Part of a small language model's weights: learned positions, biases.
Each number is 128 + 32 x the weight over its row's rms, rounded and kept within 0 to 255. Layers, rows and columns count from 0. Numbers have three digits each. The size before them is the row's rms in percent of the matrix's.

# k: layer 3 attention key, 960x640, rms 0.0217, rows 654-703, columns 0-127
# q: layer 3 attention query, 960x640, rms 0.0217, rows 655-703, columns 0-127
# v: layer 3 attention value, 960x640, rms 0.0217, rows 640-642, columns 0-127
# o: layer 3 attention output (transposed), 960x640, rms 0.0269, rows 640-642, columns 0-127
k654 083:179126143144090123097095150129140118132112161105085179091151061146106126151115154173162071116162095118133118122133159106110151122086098124133157190176120111117161121076148098087150118106121128150145145135064117158136099091150143154178123145117096139120143128121095138109177064149208121172215173168085069126145089132106062107168156109140154142037163128162110181143115080141147076152128
q655 086:139138166136111130080098165138144154132178153085131080102161104120137118132173095126079099131153137095058121086161100132134141096126130126125133068045166107098130099127162123113096107122083114172101124065082153113111070108108147125130135089100143152168153117113115135140137175184162156118154138106136130126102151160165157162114140158138111155087096169171151148163124140119174091132104
k655 085:101115138089123125105114153101114174132133106112216125121115095093150117145154155126136115115154131157065168149104078163130062143099084148165164144178130119091070120098116079172090135077143119173161173089100180094176152106126130108108196092121122153127145118116124136148120106136150135159125123133115108145163102154113106112100139129177139112091113125126153182115136132156123131095170
q656 081:145183128128145165122097183113138115150172136111140148095144100127177113103162120137076103167107155161170106198140084162189136093225051096118161166106113182211109136092172108164118126097154194169156102138144136160141108124182135082140075163110110134146173192127098134124168136139169135162124122121210117106127114181147129087170119091120032091073104189118142117166083099107086188117124
k656 080:127147070113110103135125162129121071109107123114141070075125103146106109081125164150156152101144105116132084144183078148069149128114109107122111108134122121146098184181123090123157141126135096133151119111146141118113181104105125172150148105119183143108152160088129166140140132105150123178100122101149134168103140105145090092130124155118160184133138171116130101114174106087149216107103
q657 083:143163156118176145110123153101161128156118096121137180070116183178140185156131085069114107093120105168111182157136133092106148129110152076126226136118100124153190117100162122137085094104130148040074124183192085149093176113099151155100132047180131097147137082115157157153077143121129122134109108161167099205206088103159103109164146112094132072160154143136110098106114123105100172118093
k657 084:087147088139086113190110217176128155107056152152115168063141076121157127173120149171086097115158120117190130102158108082120170173116158196093102112104085113093179112109113097124116151131127143136181121131095152125125104081113162117160180121155123164213102065165116141119122121137130112116152148120138136079127169138123099108109118099076106136143108096110156126139183127065136125122141
q658 088:167140123218108213128187049079112121082085085118138136126119080144149141089134151085102138150120124130122151103083084128157203140140117061147164099089125103150111097133095111093116132142132166109147105142132202070139137149077091109133116093143112101120086127105159160125149106102174143184159106114131134113086122072149163116121141127138106169174133144135127113132137099115128071152113
k658 081:085151148140145149099103120107145117121098111093121141101098158140201192105126147116107085134116096098131160155110172131181063153157137119138179138116105135125104068156085168160101171090086060154127123148130107151123150078122120106065161121114107118146146113140154106134160080120134134100114163133111175137131143082089105096132115118193137184104085120101154167117076084095112126097158
q659 084:088152061094139144125133120149102062179116135135182080072154151118160099097100140134111110171108059146147134145159077132144162123093132129110131191177129128150079072111086184157075107142066173103139158155062126120146109006159138121124124193163105084141211175160153119171164083150158104143131171119177115169133083130144070158117073068104125146137083114127154116135125087134103152124181
k659 089:100118079090133133127138080084131090079108109146119136110160116149205123152081140130142205124112058071134122152124118076175129041120104168110100148098142110123100114141137176158191119088088129130177113150050115102088109077101087105130155094112113120147104126127136118139159105137131147081129131120100100143148151125134094125084157149110100154128131113128133057140135105120153152087108
q660 082:136157139125121125092143200129147141109110131200119124134110144146158153123173121200115117099190092129077159156185202070100073121063075126145152092148061131149146113194156168165134147122106091151188126183114139098082069153188164155102152060147095039094148157117194104150139133094094076154119172094122113164102117151158115079142147118095167147120148122101122098161137131146133171108109
k660 083:133138120076144121109157120160140150100054163197070121169062092133130115178080123113126126127151113136182159123125121079099161109109109113135112171157124150145142074123139178173123132124092115149199085149111137114035182186115144157092121049151178088178139121139103135115156129138134106098064148070101133099087123077124090117076111127090072107141134154061116152083174140110070148079086
q661 084:138098080119126139136180098124195131118068181102164144156119164208128098120111134126140114155160170078090162105155103167088144069176134134150146118147092142105082125174191154163105124084086121193136130179121105100127120197097202142137165103056154133098143118147161123146110133127113135157165114195081113140128122077142158179119097112096117084120138105202094130146114133096147104133176
k661 083:128145116125123156142148155161169151104075117132125157117068091145116107092102173160083122126101092133167078084114125109141178098137168162125093108101117148063165091123130178106171196147078118149150060105107150128123171162136139125182140105129117101128105049039162183101139134089118132135155093167125153147106149084193143165114164071182114097157127198116097143130103078137149120187221
q662 086:113138149068146126118110176144118142144072115157112153078138172138187120122151115145088130191092063191093151028101131166133109020158155092102151083127140127075169167117188124134062165111114119108103110167154065146191094123123157098120151077087124129185151088141105163129143107161186151074129082138127171148162092193103076109134083110099120167110121137140189192141120111119155163107088
k662 083:122166098131140133170120171144092091091132081116148155153049095164157084097121144153124076132139085141160104173123092099092137049129160164135095204140133096136064099110114112113118152116156150177174080117148123131074163076097131168145128145184180113168142111081142127108110100121196122121151143185177124181148088128088091092117141131162095096100102129144145124103097124144163190155095
q663 092:121111156112144120154109083143103154157133124136172156167216143083122148112132230164155143119153141149129109186121151091129124144129144175158107134179144128169135116135107149180178135153152108147119174105156163110099090174136177126163125155187137166154142128124126139128151119154105098097136125107125107079118134177107135087126091135143130148111151112086128171147133149146150092120107
k663 093:168157160130135127000088148127110158171180073149131124117132087129182083118116136110137190092132149127091146175147100127073100099146061099109064143149159167128115123060168129112043080134135121144107128199134107086055101103168174118090118145086179098149152177113094158109082124102132100175145155108115121144071104144118198151115133160170138118138118139093109164079153109117149118088145
q664 079:092148212136118068125164187182162125126096102075120165132203128120125127150155134149155072120082108145113100125161146094176107141151161114097181117141127120077126130143114090165198160074130147126121166112138158081121155158136206121115111130165129147106121097133089138203133141123152155080172104090093111101125120098145123118149077165129126144116119130141187144134108111118071112165162
k664 083:142125138129135168065119153170069140131160121164140104186140110153120126139140156078108149146109139098110099087112160136141089131145109086113194121114130095134130090177129106144111157088080136100175099151100144122103124117139149076091110137119122098110131157177113082145103056111135144161151130128108100090107088151144166114141089165160120151113183106151142122141134102149119092149143
q665 095:130109148113156096141161077083131129188128108130171115104106115145141123107180131179140179160131140099075137146087097170132127164112138151113164130164154155120144107078102063139094063122109159099145178143134121105161104144185127120163111130086119190157085162074099154095083154079169115145168099099155127144068120103170123185153085119123099074132109128065058130090110118162142038141072
k665 098:095050178142150109140106115121131123144094176112134161133107116139127151113161144164109162136103145084123113174136115121109153185082164108168145076116155214116140099023084149067128140144114119098121178169077147121168170185138155118198147104140089207188100145096108081067113157104175158164151172148139111153132172126178118143161125130147121068040129126110066116116109118164166182152086
q666 086:095133156143115110130125130149105088105139168102085144141129133119125061162124091120102133131141163112109230103120106138153169126182134150129098130122123129142120053110184074094094044148159132121113185083062153112200162086104122146165091166123139146143131168133125146170129117092170079089122121143091105096135133133152108099124105127133116097115085050117113044129171147119156110184118
k666 086:128086179191081103064121035106165135104126100124151088143117096124107114102135108133120090075102098051113122147133112149120188155083087130123120091152088139137118100095095130126133151154124096150099145160098188134157110050113033124129098185121107106102059155182097110111137133182117171122152094114133115149116097109114070130102152138095143158130084131109143129103208100168123206115112
q667 095:127160139128132077127153117138168088119086121125153099137153133190050101064084122131109185113132134084200107117143111147140173092105124129111143132134141121040097144132189131150169111158083120121184149131101128147097140063118100142123152091158119126113101135131122114158117154102092043116170145166142090146163086087195046129175115118129071121058128094085172099170094156140122108186135
k667 095:097132148124115079143218150141082123118108155096051149111115111136118150096113121143129092097086101134159163161208183162175133167156150135125117144190084100121094118103164136159142142112090123134154146106098175066079136105127102086144100200142114141121124135137147103152115195138121141088177104169154080181109035109161091173083141167101107101093190146145175117186125068129162140160106
q668 077:140118134139132091190105109164099108160144072162147102133166132136088140168139164115122141099174103058121153101131082126112129104098145092018061093099107103172099120080122159089166128123088162165124065111089069163114109155136065084158137106086132146107125124108102115145076083131062114130135190113143118087124113111136089097070099136153115080111090078158082148088170178130094132104101
k668 080:135092117139108108182158137146106140108131073113105133102148112129077156134117122085161122114141142110172097111173184129096150107102112111146134151131116127157154202019151097161120102114137137090081146157082130073189135114158039102129102083141171125081098109168121164161162126125141094142133103172085094154151145107138166188128122175127126134184141156153119147129035167145154143159120
q669 090:163094106085103109183164054107143086112174150156123153157161109141071131123143155163085147125065138075121129074201122134087073115146170173147118118126128073155137121142124093074125177187081092096156114154103134118109147065093096149103151102160167120108082095114151168123132107140157109163173134130148193141149149130186146076121163062139145115114179088101088066121140103172068149160127
k669 088:101118086148119103132147136092149147074224149102127169126102139052113122103139182085130177175103097130054143081139135167170104083122082113098118106128193102100154165102163135157138097114105096115132124109128088135079080143054100081081087111094122052077096110191141088165170127146122101164092170140169155164137120090132139107135051193080121139100165095193114150099096061057068145145126
q670 087:133139083163096145104052139098149111119139111137157095116145134130131142117164190138123119102141164147155178131131131113176105154100133117091149143089136117095094142115088132130112147121091077111100122132162166164097132106128154162115102152146141128101130128128158130160145165156120179199180133111143131075126063134120135109141114082115153104150110175153106090136171080151138160048151
k670 083:133171104094092081115110148143136140131173137171135135118073107146176154175012149115148129115164103140161125061140120057082190175103138172136098152068089163083094125135126143104136148119080137180141151095129106069150122173105122171160114129079162110156157167134145125154070055102110054097121119175136127126166157163113096080068124105142164074144128130104134121095125096107092100070121
q671 089:163112130173134145156122079063115117115111095107145159108140083088122159103135128102161113193122124121151164143162111105139107137153178168125075177157134085161131112094107126134168117121186166152191140166134140081053112159084138132123117109119149171135133164056128065153102114160141134107138145161120130116156120138169115142099108184070094069087176159186122133086090167137103151150123
k671 088:192104138122160105201069141074126151068141130127132102130134177070163099153146127144108163116172146157111174121147145116098165147130115089110173142141150125113115154156146097097137114112202131123090151149148142130131145117093069140105114192055133148067176126211103114092148086101123105174080113161145121128148097173117129127140192128124154130148119129114152144118082077141084103135175
q672 090:179121093150155085121239130119173115138123087178139122140067135116072159115099110145121060147124113074123135160103141108161048140105100204109089142074113124168160161150159159115141081121157090136166121185103154094144120209159152113092060141117168137134130101112113081096142127155173079162148135138148130165125131116122158134174111129144167125146142176103105178113079176120078174113107
k672 087:194146112140139147140159156164176110150120077104153103151116138169103125104127101187138071112171130107073154078153160149119110132114101127138138121083125101157103163132088177164131136111109097194109089132129116119087144170163090130154119131077121113091147130149170145146128121083138180207098095172125130126110149073162083144135137122099109121130079161144041154085152162140148083124119
q673 090:147164116122131158145138138108142124063140162107131115102154151134141124156153083123117126120150109108164085090090166142152137066211106049080101106153210145140147079135123162087140112081136169116112060074163071161101083083143119099135140128143089157123170134163143088147099109210102131115144121129093127146123115106187074131103122160117103177124121118100109106187192093141109116102142
k673 089:064173118072133099142141122200127073056092094127123134117113138122085171138119105135158061112154159097078147114150179095163135082158112149103153100178075126146161090124139129165194151144127150102140121096113110117101159119167158123108158114137200110108159151133155148063144155131136117088096092122085132135167116074152132095122067105091133128086119184135159133169102167117156134145134
q674 094:136133125137162151181130101124085087164169189085114137117152162146121131100048099139159117169089124133158100065109114147085116155157182133087149146126135188046094087143125106161067119119110126137182132106142092141143130163132058111127084116122122136119127150117135112106141184119126103135130161141091107114111178126067084141173078173108167143164065125109086126066176138144131169108139
k674 095:093111078197073114150151080149103123076117058149130100073097109113109097120129105087110122097095118103140112100084120141120162074122138156142111110091112060099101116155108151155096161087130132183067130053099156132154083159128119141140102199135097134130159102121133140085177174143132161116076125114082165122134133105115165106163128133103122155122105172169140113134194106111120114124081
q675 089:078096130102146134094111105100136124156074144143120154116106097137079096082103192154118121136131107061159126158103176081143097083113176150105099123149159062106138096126162117156115120138171134169143131097146060056135139145106126163140125164114167162180180153147074100095171082093138120145108140129144126132098150149138147134100156168167184114157122101120061126134146139117087168131174
k675 087:125119127157097103135161109117085092145122131124095155158135154017094159134181088150178062132117145125118169105125133117101222039141132135147135103197255131114163103136129143131121132112121104122057085117111086146178063154198086177161141174132140123098118167095133115122140170130105116137102135200128137163058116095115105208074183156138096110134158143229113109079094079124130083130133
q676 090:141070074152135121085123110151093122136119132128075148108110169134083133152104070064089078106139111187154072059128108126132130156123140123092076086138085115080172134146191091107158167155149143076071147077141145114185087140153133127188118106157170106103139099135135144106176117084148082085165146181087101160155138121121140141105071092100110129132102095176158069118100150141128148190077
k676 094:126136092128103099205158150147144105154179156108176106115147112130138150149096146119157069160164197119081091133100134103204184133067082130109146157130141100104170087163113110143153143132087093139150159133176097129138116122092125089139050143180126117132119149169153147163125146193135124166156110145108119106174084192121094082151106109148117105148146133117117133128140201111115100152120
q677 083:116107096210036131172107180124111187045167190107113132127112139120119174106122210098093091157114077122098062143121122104078106144126121148075133139145145116143127166096114091108192177134160126108170124115169097132162191110132131149132102122109184162146143146170156081091153082093064081136162101114088174072179110127137098115081079153147133127126110150066105118090111171132125104136115
k677 084:128172128204180102078121154098067129107140118123164112196084046141144215165159094141145102140133136124090188074124141119116089103110124126132173126123168101131132151052171160178144083177129124129093112102140136159039071125111111182075116109134142125138087104205096064107165055143104148146102154106145193154166056138092134135145156145115142099123161145168123153098086122132135099123070
q678 084:125160086141067149091165069194133123144097089087126117123125148154123070110116148102140121102112064141091099076118126206150089073127126093127148131111124076087076143146070088102229174107043118105091114127150149136140064093081114125082126073097141099052062090147120153179133076166117108165112119188148204098107148160101084179075083145076204095120122129126126100074104108106112173180129
k678 085:185147170160163126148152112131129069140153127090102158189116150127169131100144142118113117119132116169135091155089151188104153058136162121148176121113170087163130154048188127078172090116099164098143163124145124131121161240112079095123082079113175112156087154102139131119139149162087119150136117119132169114159094136191140109101161137166144173125119128164126082146066159134147097110108
q679 088:134097079107114182180124100141143169086139168129114143159151153156083112181077079110106128138169132164151184173195096170048092199102148174135153088086145089141087101119142131176096083148161082154142153167112081136158096112108114182136103096091136130152129135142118119129116129115150160122133099165117151183040066116184151117162117126161157184135094132123108124167086089117160162084144
k679 084:093110125144160106189116088084092136039132096127110087123148099109091176106075088091151138131143108204106119081152080111100164196132199163153118160099218053145197118124177172162137125148070173120118085111043158144183166135130138119163176118139161116102080070149112106158122161117164065184093145067103118197147140053136118131086134131138095153168125185113122109109099201163070154156130
q680 083:129070124138122163124147051127189076137158134184093111151133099157074113125129114148121140092135152180145125177180178228161139073087133131158185150174130107176135098092133146113113137111118148079083128128150143128148149113147111153079169106139135115169134141132152125141140119138084086123172125151124152107138146161119065127092134166138116148120138115188184162086131162160137237090141
k680 087:197098116108112147095121162130111130163168139159152139125169092129132092140125130148110147149176136206164133141148125104168145102100135101044136121108103078137108174088170090078174100139155138090140118154108099117084061144136125199098167111124167104184144114102113134113145079084128103105073124100120170136145042174118164174106099106177149079115104068084152073091046099166091066062166
q681 089:111166196055112161138150158199127146139134129107098154133134169139108100107137154168106143169107148123133061126131151083126097110123142133173097118098108141128132126150131105189158126180112153155123144139154111186134091159140126085144215123088135094198096132096102112188191086063167147072138172090139178102095119076124144135116149168153150182072168075120149103120139124101141064153148
k681 087:163066102139134121148087118161186106084101157132068128167148077119110097156093096078110088115111105182141130117148122117142021132111191151063134182135132145101062146121161104130070129101088100092131140145168144168118106170151183165099158126099160130130120119126108197133138088136092194144133120111167119108122078137175076131132111126130076130161181124180132174137164088108121114123165
q682 081:169067176132131140179081204075119137160113123154139157109128070100108179149160197160125191184109182141102161150040066082163064140080152179204165084098148110169117128122179131129044098087135093107149160125099124155140150156156139108117158138147105119098155168106117174151183125089143180095143114102128135080106109119074166083071087123108154144122138171147119175135114053132094086152109
k682 084:143153120136143135128082137066145116106153074124144128191097134180141110184169120127147195133148097174166202184127121133151135137152117127180123145163149100116098116108120156121088134100161143124151141127148130115124128105165097174082101179113086199102110153108086135094154122135144116146095173099159213177120130109068131178134166151124112145121088125065133186162130105188172164172076
q683 089:123108194161107107175106120153132155104162112151095147157140082085122106135048108076115163115146103095122147162189159125137110105135132187137101129087069136138158134141201153166170124097067094168090136114105075116151226096113064123095081134162099096117118096156146121155132109144105127133110140186053113144124119097168106159108124095162119088227170096135128105119153117109163155146138
k683 091:126109194175159166189099143171129151112119099097131139154140146084080099135129106122146132115098073181175148167133123123112132116174140170113149127114160034153152153170210123157095130179154103176097147136125103123122144104084114096163081159104119136141077090159097144144084118112148143162145110172112166171116162090089123139087106151124125176131109135123135080123174089185132086120124
q684 084:139097140125171095158095090160083204151146088096172127126150090081092171145128137127150121149136136077103163184118147110100120125088174107144173170127093129169135119123119103105149057142141119151096136128100126116144121134159167120165094142120175125148126164103154129164156108126132129172111054050074103142177149116109141138182109129174145079079114089088136169094146116127079131114149
k684 086:109064133159132143076100148127120102188130108104130099090156110178171097181132079107178148141122169081129133141134070128107149162078110141173115199100134080172103129055131116156085126108120095106126116132136171169140079113151133139133155132119119145162165076093081116113123100059105151148199096180046145120075109137070157103201121174157115151153172110119120129121141127083135111126162
q685 081:129091189195090088167132186109090133142149165118138162163157181086116107132125053166110123134162212136115141126108116133162145101138142135146110090116124071088094145118178112119146140079134137058204180092135107068141124176128145115122168184156142126128094142117170100089148140124091063184120157144124095134154122074158084124162158143146124110109084115148124161106070105119079164115142
k685 083:116107077184148124153137134126137142142208121022171135173128134115052158163134117117164106113135122147129123118162148192120184141117068114087151134103126066103116156139125166093061156086138102149114160099172139089139077066131134158150142128104130093135105127154111140132159121123108083133151194147113137136118135172077101128122135138167148111115112146137134141120092121123104088093128
q686 087:108172100161130141146174135137123113079109126139078140124100103151138134168165126165140101069089151136083107106155138192138084148082174034085149160112089137072159164119129117083111146157185158168114123152172074131141089077124125147138157183100071143112189200189111077115140080124102173088085145104127118098161078120128157128079159096127161129141146114134184153183159119104122148188085
k686 088:135175125107059152099084079164150146083128119174127097159169140190079137132126121145095075106113111166182083110103143154116159146144165083114106162167149205094114125139191106104130126157188168192167145127143154084068123140107119121104164099157121183111094116152116120119142178147074118088102148097111143108138166085154098095148117050102134079158122084140174186159145107160155150108091
q687 089:141123097077095108090123121175115135152106172139092106149074103108171108076109151162242111176083120148078164156196165152196142128109145137105099109131146152125118164133107144154142138087123117121099162131099174118143145069133133114122132092102151120134104068100093155137163113106153167073172116046110163123143149134092076135178026108143079091132129165113172157121074113164175126102129
k687 093:118054096117088133094122205138121098159150125115103115215117159165194054135148107109077125120158100124106111135113132115191155181141128074117153123134206125131132133187095111152148099095123128050094105103108137140158127102113160050111152120136091154131112168107076105151103143113184124132178129118106120116160168204076137065175112114194144134095149104095096067139089143187089118124081
q688 082:059144106113177106115159106133148140129167132204105137038118089068137117139122110149131102089167131080103129158126136116147184149082096088157089040110174198174155071142169106148152140137124116122092171158076162089163113127164119126140112150147154142089131140146112145119102103159065066124089094133146131083088137172110140068133177172123145093064126144165110126090145178121111135148147
k688 086:128074134168161163055124130113165115112072125145103147133144127136158132122159166118159118099090172173112144131109184144111125190137049103146091136105128132168138139109110105105146115127145123090119169158135118163146145095138139165108136179102088082080123129086120135122087132087121120117162144140100127154097153167132147191099133155173112113079125143117143124123128117188129147134195
q689 087:133093172117118152107196134132228127157177141133152150151054117132113119129133131164149084108120126178137104144175125106112094160136088116150159126128144113091140200121130157121161191145084128132083121127128109157102143161092166124145114076137125118159190139113102104193110131109129128154211174123117131050151117121105184115109134131159137104185117087127057170128135128123128167150131
k689 086:134104074086092165150145154142152150110119140155150132176112126120144164130154165138129152120167147153119129102193159136067094136126162131119157151137105130109168161163210156129124077104101121068136120141155151069188129190169169154156134103103118126120195121125076110091164138068107098174123143079061096114082125147117136155128129118182146149089152115135092178127100131174145100127085
q690 085:157096125113115205117142169156129176111117103108059114120105189125149123138142070135104134067170128129093112111064177202178177117179127130069109117088102098080155129160118172162098104120164088095114140109116089182155122145175125134158123183188160171106067191142118082143146133126167112091124072098122153114109114150085162115102140138172165097125087102155164149116144132196162147063170
k690 086:188102153120108154156187102157120126133191090110143118156112167148116102137107069118204114125133206114130107145052162147118139077095111143121107077122057110123164100150141145141126126076171134171112143139066100124151110102160147144184123153113136127150153182130151071133110136153168150094161140123085099116109136144078084150082183087109179100154119121137160112089189139097175105124110
q691 083:138173141111151148152145075132169092147145081145079126131108145090097119128182165079168168172152130124177120166080135148151122166212130057144111164095122140093121139137089128106087128094123154156149190109114097099175146145166131125121166111110074166122153135130129111127137109102196103117118107089142120074144085108060173112118129215170085121138142113144126107109185108074159140147131
k691 084:135102164091117135081071152085090146155097139163121152121134123089168136176087100134130145124121102136168118153116181153138078101107134074124097081153125157058094156118156102122107118148121135146138124162147091169104109137113118151034116152102129092196168101112165098141148139125099147185123163060118139163110151158105133078159122154101161136132114056080191161141094143159160178101124
q692 086:173154093098151145197142154147057180144112168118076086099111135150145130164072110164161171017128138098074078162116149145148111145121155102174112080123105143101177097105097113147089074128099082099110152104038103091113145107097144116163091137071072158133133112118159131092158156135111139117039110131102127172121115179142161110136092119118127137150124090105147177122186119081084110098139
k692 091:118154140089135108050127059143150088149126097160149130074117084168150063086111089139177143128133122082199095171100074126095110134097169175173167172136139137067162097125119161140138152165163150174157118170098125166155071096124138143136077099150070147140100135150169120082095230098125161061098121161117101162087169137088126139135122132106187144148112153112187191150176080166142141100094
q693 087:118091107135131122131103202192044166129067160073128096172116179159158108148165133105125205155145152099085172115146174082122076065159102107121118157128130165143153116126136155111096134158112099168090143108059101109142109123115110073151120185133124100160115134186139121128124135164114137168142167137034159111118134187126127143128150127179142141185114055104111082109108127142103103115175
k693 085:172064130078087215079118126148140131187105137124092100089168109095121091148146124143171152146131152190183102133140120087109195107106080172170106153190103095177103139129152067131132103135071096088133061127079085095143105121152109210189142103089088114113160069162119133169124087223113156078191118121108138161142127141144141119096116103145164108113096124137145141145118206109165121127131
q694 088:086102141129134115126133077110150146150167096119097153147109107106110182114115119121085115168123087100135113155127125105134146109192116138166179089132153085096158139100142153112126136117125107076108102166202135164083135168131138091093064077136182141141165144107123141090145139143157105170140109142144097111139123144187122085130137140127149108161122109162107122123104152164163125198110
k694 093:136107102165143144149079176152090139131143107116113120140151140108116135094143140138087125078191130148109133089108125170102091110177137173166100113145160124095176176136125141103115144078111141053137171097127126163145132173127121132144148086158112161108127157085113143103128135061114067157139103171141116168163114140135156124123086101114155171160107113178055138151089125159134122146119
q695 083:126130149157113134158116110172085158154143142152121139127135081127150139102150154136112124119077195112090138138192210173140149127126166115129093189138075173194112079164132122159146028174134122111180136150130159123136115048095138182131149092187173125144097065174126147116144140145116168162069093072137169129126178060180100096169103109123154101133131156107142113102090131051139149178094
k695 080:128133107203109100140161123150166173188133091102157053148072094133179101077131148158167077118130113078113117131139174156169166130091124128125107165136107088077096139138120123135131099114157118081133125185146134180128108125091093067135138147123116157098115139156110190121134123110145113141122137104144168127109143079154149120088152077110114210133069112113105035141137153172120191147136
q696 088:156169097095148126099111129130136137098083097135099094158109158188094137131053123114159138147120108146151144109147093151125131138095152178164129153170112146155199161153154127138125143124086123134130121098085125120123163146120116147163139173136089123151069136060146161159181176128074112119138134151117103096146071161122152066114089079118146103094081076185154140142112118161100119154131
k696 086:174104145134069115133104090169145060101136061144169170158130153142129033089129084191111109110085116116189075163133127134123119104067125176145107114126143136143106130159148175105191113135109161100133115133155131142114118076140110132112135137156115102062110133138177104132138174136110162137127109138169161109110072094193086083126173174120139094153134077129098102141118089160119125169140
q697 087:030187125127160100179123140117173092112113116069132074110155129141146107183136146121170073161146091102106131089188194098134115087157127084121091122140149177151157157087149149113091178129131126122171162108099097182161129169121174111135110163142073107071133146146122132136110121091119153103097120147141096087139196188142089184188066132147182125153119182079145103085105126163110162134088
k697 082:105128115121081110163120121144151079101115124095118103098133085102159189087084124169120138121139111088073117145153165154126119089129041147106134106125137064177114137152137099071158137078082224087105091140107165107178090156202125080153124159144125116105076138119144156111120152060097094138103090112095121114115126147159086105071130159107174119102087219145087115153144141131100155098156
q698 080:150113143098153146136207134138086120137080063100090188134137093144110179085133058115109096150092168115125145100147069163063122151122147215127198202200113116145115120119125131125160158165183153144174123100135105172161132105114111071186085138160107121130102081105143153133080143153119093179130171181135080149107126088151135199116143081163146139190085107093091076164140110105115153098095
k698 080:128100158082136125137053144087143160167153130127112138198167091121092124136103144125078114129125111121105128112090097109068135111111162159161099109118099208191143169120159172193142131160157131163100129145157180155171171157096104083155203161116134154151119101125157166105142165121140145182125134178086093111149161081136166138189082098137126180133147166145070156109144188112112180242181
q699 085:162109102167136064102126148135078170062188126095124085118155143078090093146038137112132156131103189105174114036134126113137165093082156144102134166133173174094104128081143150151136115111101133151127111132177070138140112126092059097176111144144116153112166069098132118182166103154121140138104108135072116139133121086096170152099154123181157076183153084173127122126069110164102123117125
k699 086:062142131155119130132134105164081087136109074110101084163200162078073102127151130073060043142144190126171152116081127127119182102104135195112212159095144066119114115140092092101149131127101132131096139139156162116161116037104103114138194166103105094141136099139132092176129104148110159119130119130025116138128142083093108178071131114116129177125161118165164083101121143141131121125189
q700 085:132097138154130117100130188203120126124111182114136069107133113200119135022125133162113130155072123101077159120171094178139124132155082171122150091151104129160070103134138157171160088170186161157153131092079118166154080098144082083145083165078095146080182132173166146112146185079147139159070109107103176152164095153151136126142091104151113120132060135096160113168083101098074092139117
k700 086:104069064140113195114155141149145101192166189157108123227128096098098128115115177165163069152153132078193075103093128077173149150097104159110132141167124089139148140116108118145116104087148153124157190120130150075171109139136091085121112090155158106104098145169189137107107199161165146110141084126072109137187173119190120106170181160106126083081130142172093082151134177201100117168111
q701 084:149150156137178079109171101144157141100137087141144150087145157152164152119150121085147122046092173128112136188153149109113170184139130133119137072137177121175126138079120107096142165132169159130135200093059154146119114192090162146084119144139099161138176162070118170178129154108169153071143114153170093159126210178133167142114157134186160114105138105137127186147124090117158099068180
k701 083:099096078139121134152105128123078118112170072080107170144107110162088062097087163078160158082083179200168123106154099142146118176131128130183138074131141131164142124115151119121097123117157145191120104080113132088096097084115150104159146149092150144093084116088122062134101093113133111154186116125136130128139156184130173146129094128088131132157090182121097147085092167093092101110104
q702 084:130108105116122123121109152117060160175112174133138158071161171110147152137136121146068126166128118103113125110114127141104046130173085118156084145147204151069145094146125120170109061095132146167176112150191124106119075084156132153129169131107135138130144151085156115125171120080112130195093132109135203129128110154153145143152091168174138158116111049143125179115089103135137169173118
k702 084:145116149103167147119145162065111139161040066106102138127142030136144123136188155171115109106107136105099142175159122126055156118125147121086088103126149140124084113089176103183120158064113130097115100098087123109117091120109148169191182103135087119133090143131051098040088149109124097093140183116102135155137157156119115194131119134114195173144122151134102157158079143116184115132152
q703 089:092124138115085125150149092151111150137118044118164163094169152129120109131055085138208068060071184106121075104096112082153218102108184130141087118123086142075082084140152153136133123137217124128104084136127134148165145133160106163146089212093071091124042163125101157142112135122152086057139113128105093134133082132148079140080165163094148103156133141154185134136166101136169128126156
k703 092:157200195140148113115159110106136139113175138100169125099132170129081070159068117114163060123132191096128165134076111154169150087109129157107137075122134084144079071170152151088108171159164156158118127107096157123152087087177109082135106216139155160126127178111153084151147216082137122069071107141135124134130138134117084105128110076148178114165167115167139115139191079081108082110132
v640 076:088181157154128094128077146075176152142137132112156129071092147140133108105152166128144183156119126095098165121132116128089144096146087088105087116158142126129166142160145142143096187112095056078127068130115148104130141180133132125134132155193146195216171137100124154142136093088106181048111064103144157175088087149174136107093231154142101121105153151095095125117086130098143063114122
o640 083:133138104144123164112167121157133112101148120143137114146159105156099146138056113109139145108185136152075131086111129163161165167074177146110138180115126156133101121090038135106179067155172175123121139134127113124128107097136125172121152059061090093052081117163113093157108141113098059179083222141114160140157130122114137150137039102104142162102084075142175115146149126095151173184125
v641 076:142206181089142127130133134129110054119157102183128084032145129217144112145105070090120161141082135118112140082072112129109120153180175118143154054126102149150121128118183132106145121119132101164115062156167106111139119125134099142109115093161114091097082102117138098132136129085147058117158111143168141099149134114108124154180167141138101150147183032101110099136099121182177156074168
o641 081:113057069186166139133076098140119177138093170081153158191101128070111130106119121133139102104166124146107075082156162125129173128080135163089120171132144143103115133107090125193159094105179180141107161108071138183089135149095118066132168173128127176124170142122145106125075154148148251136096141105138104152164134108129114137122078122072144176108062193085134069138130143075059121155127
v642 071:095134115150121145125152112109143201118095131159063098120138116066139156110137164100146173171111195161087173170139149141142181151115151176126151129144120152134167137101137166139104165093159128131166128184162141110176132091175110063083128124075099147204093179140135141106109097142112081202064129144171117142177120201113064061127132102170090129097120084095086155111161174180121145177056
o642 079:120127132093119140119072145120087071163111116085131166100110169161137141139140104116080095131144101096185130103120140101098099118099097103100181065123169132104113095093184115099087072149047132136094097152076106162095087157137158158197121172178200103102180102107152112173171159127132154105157154125166137153079115102163146121107158150154179108144110143163133139139115158095141134131170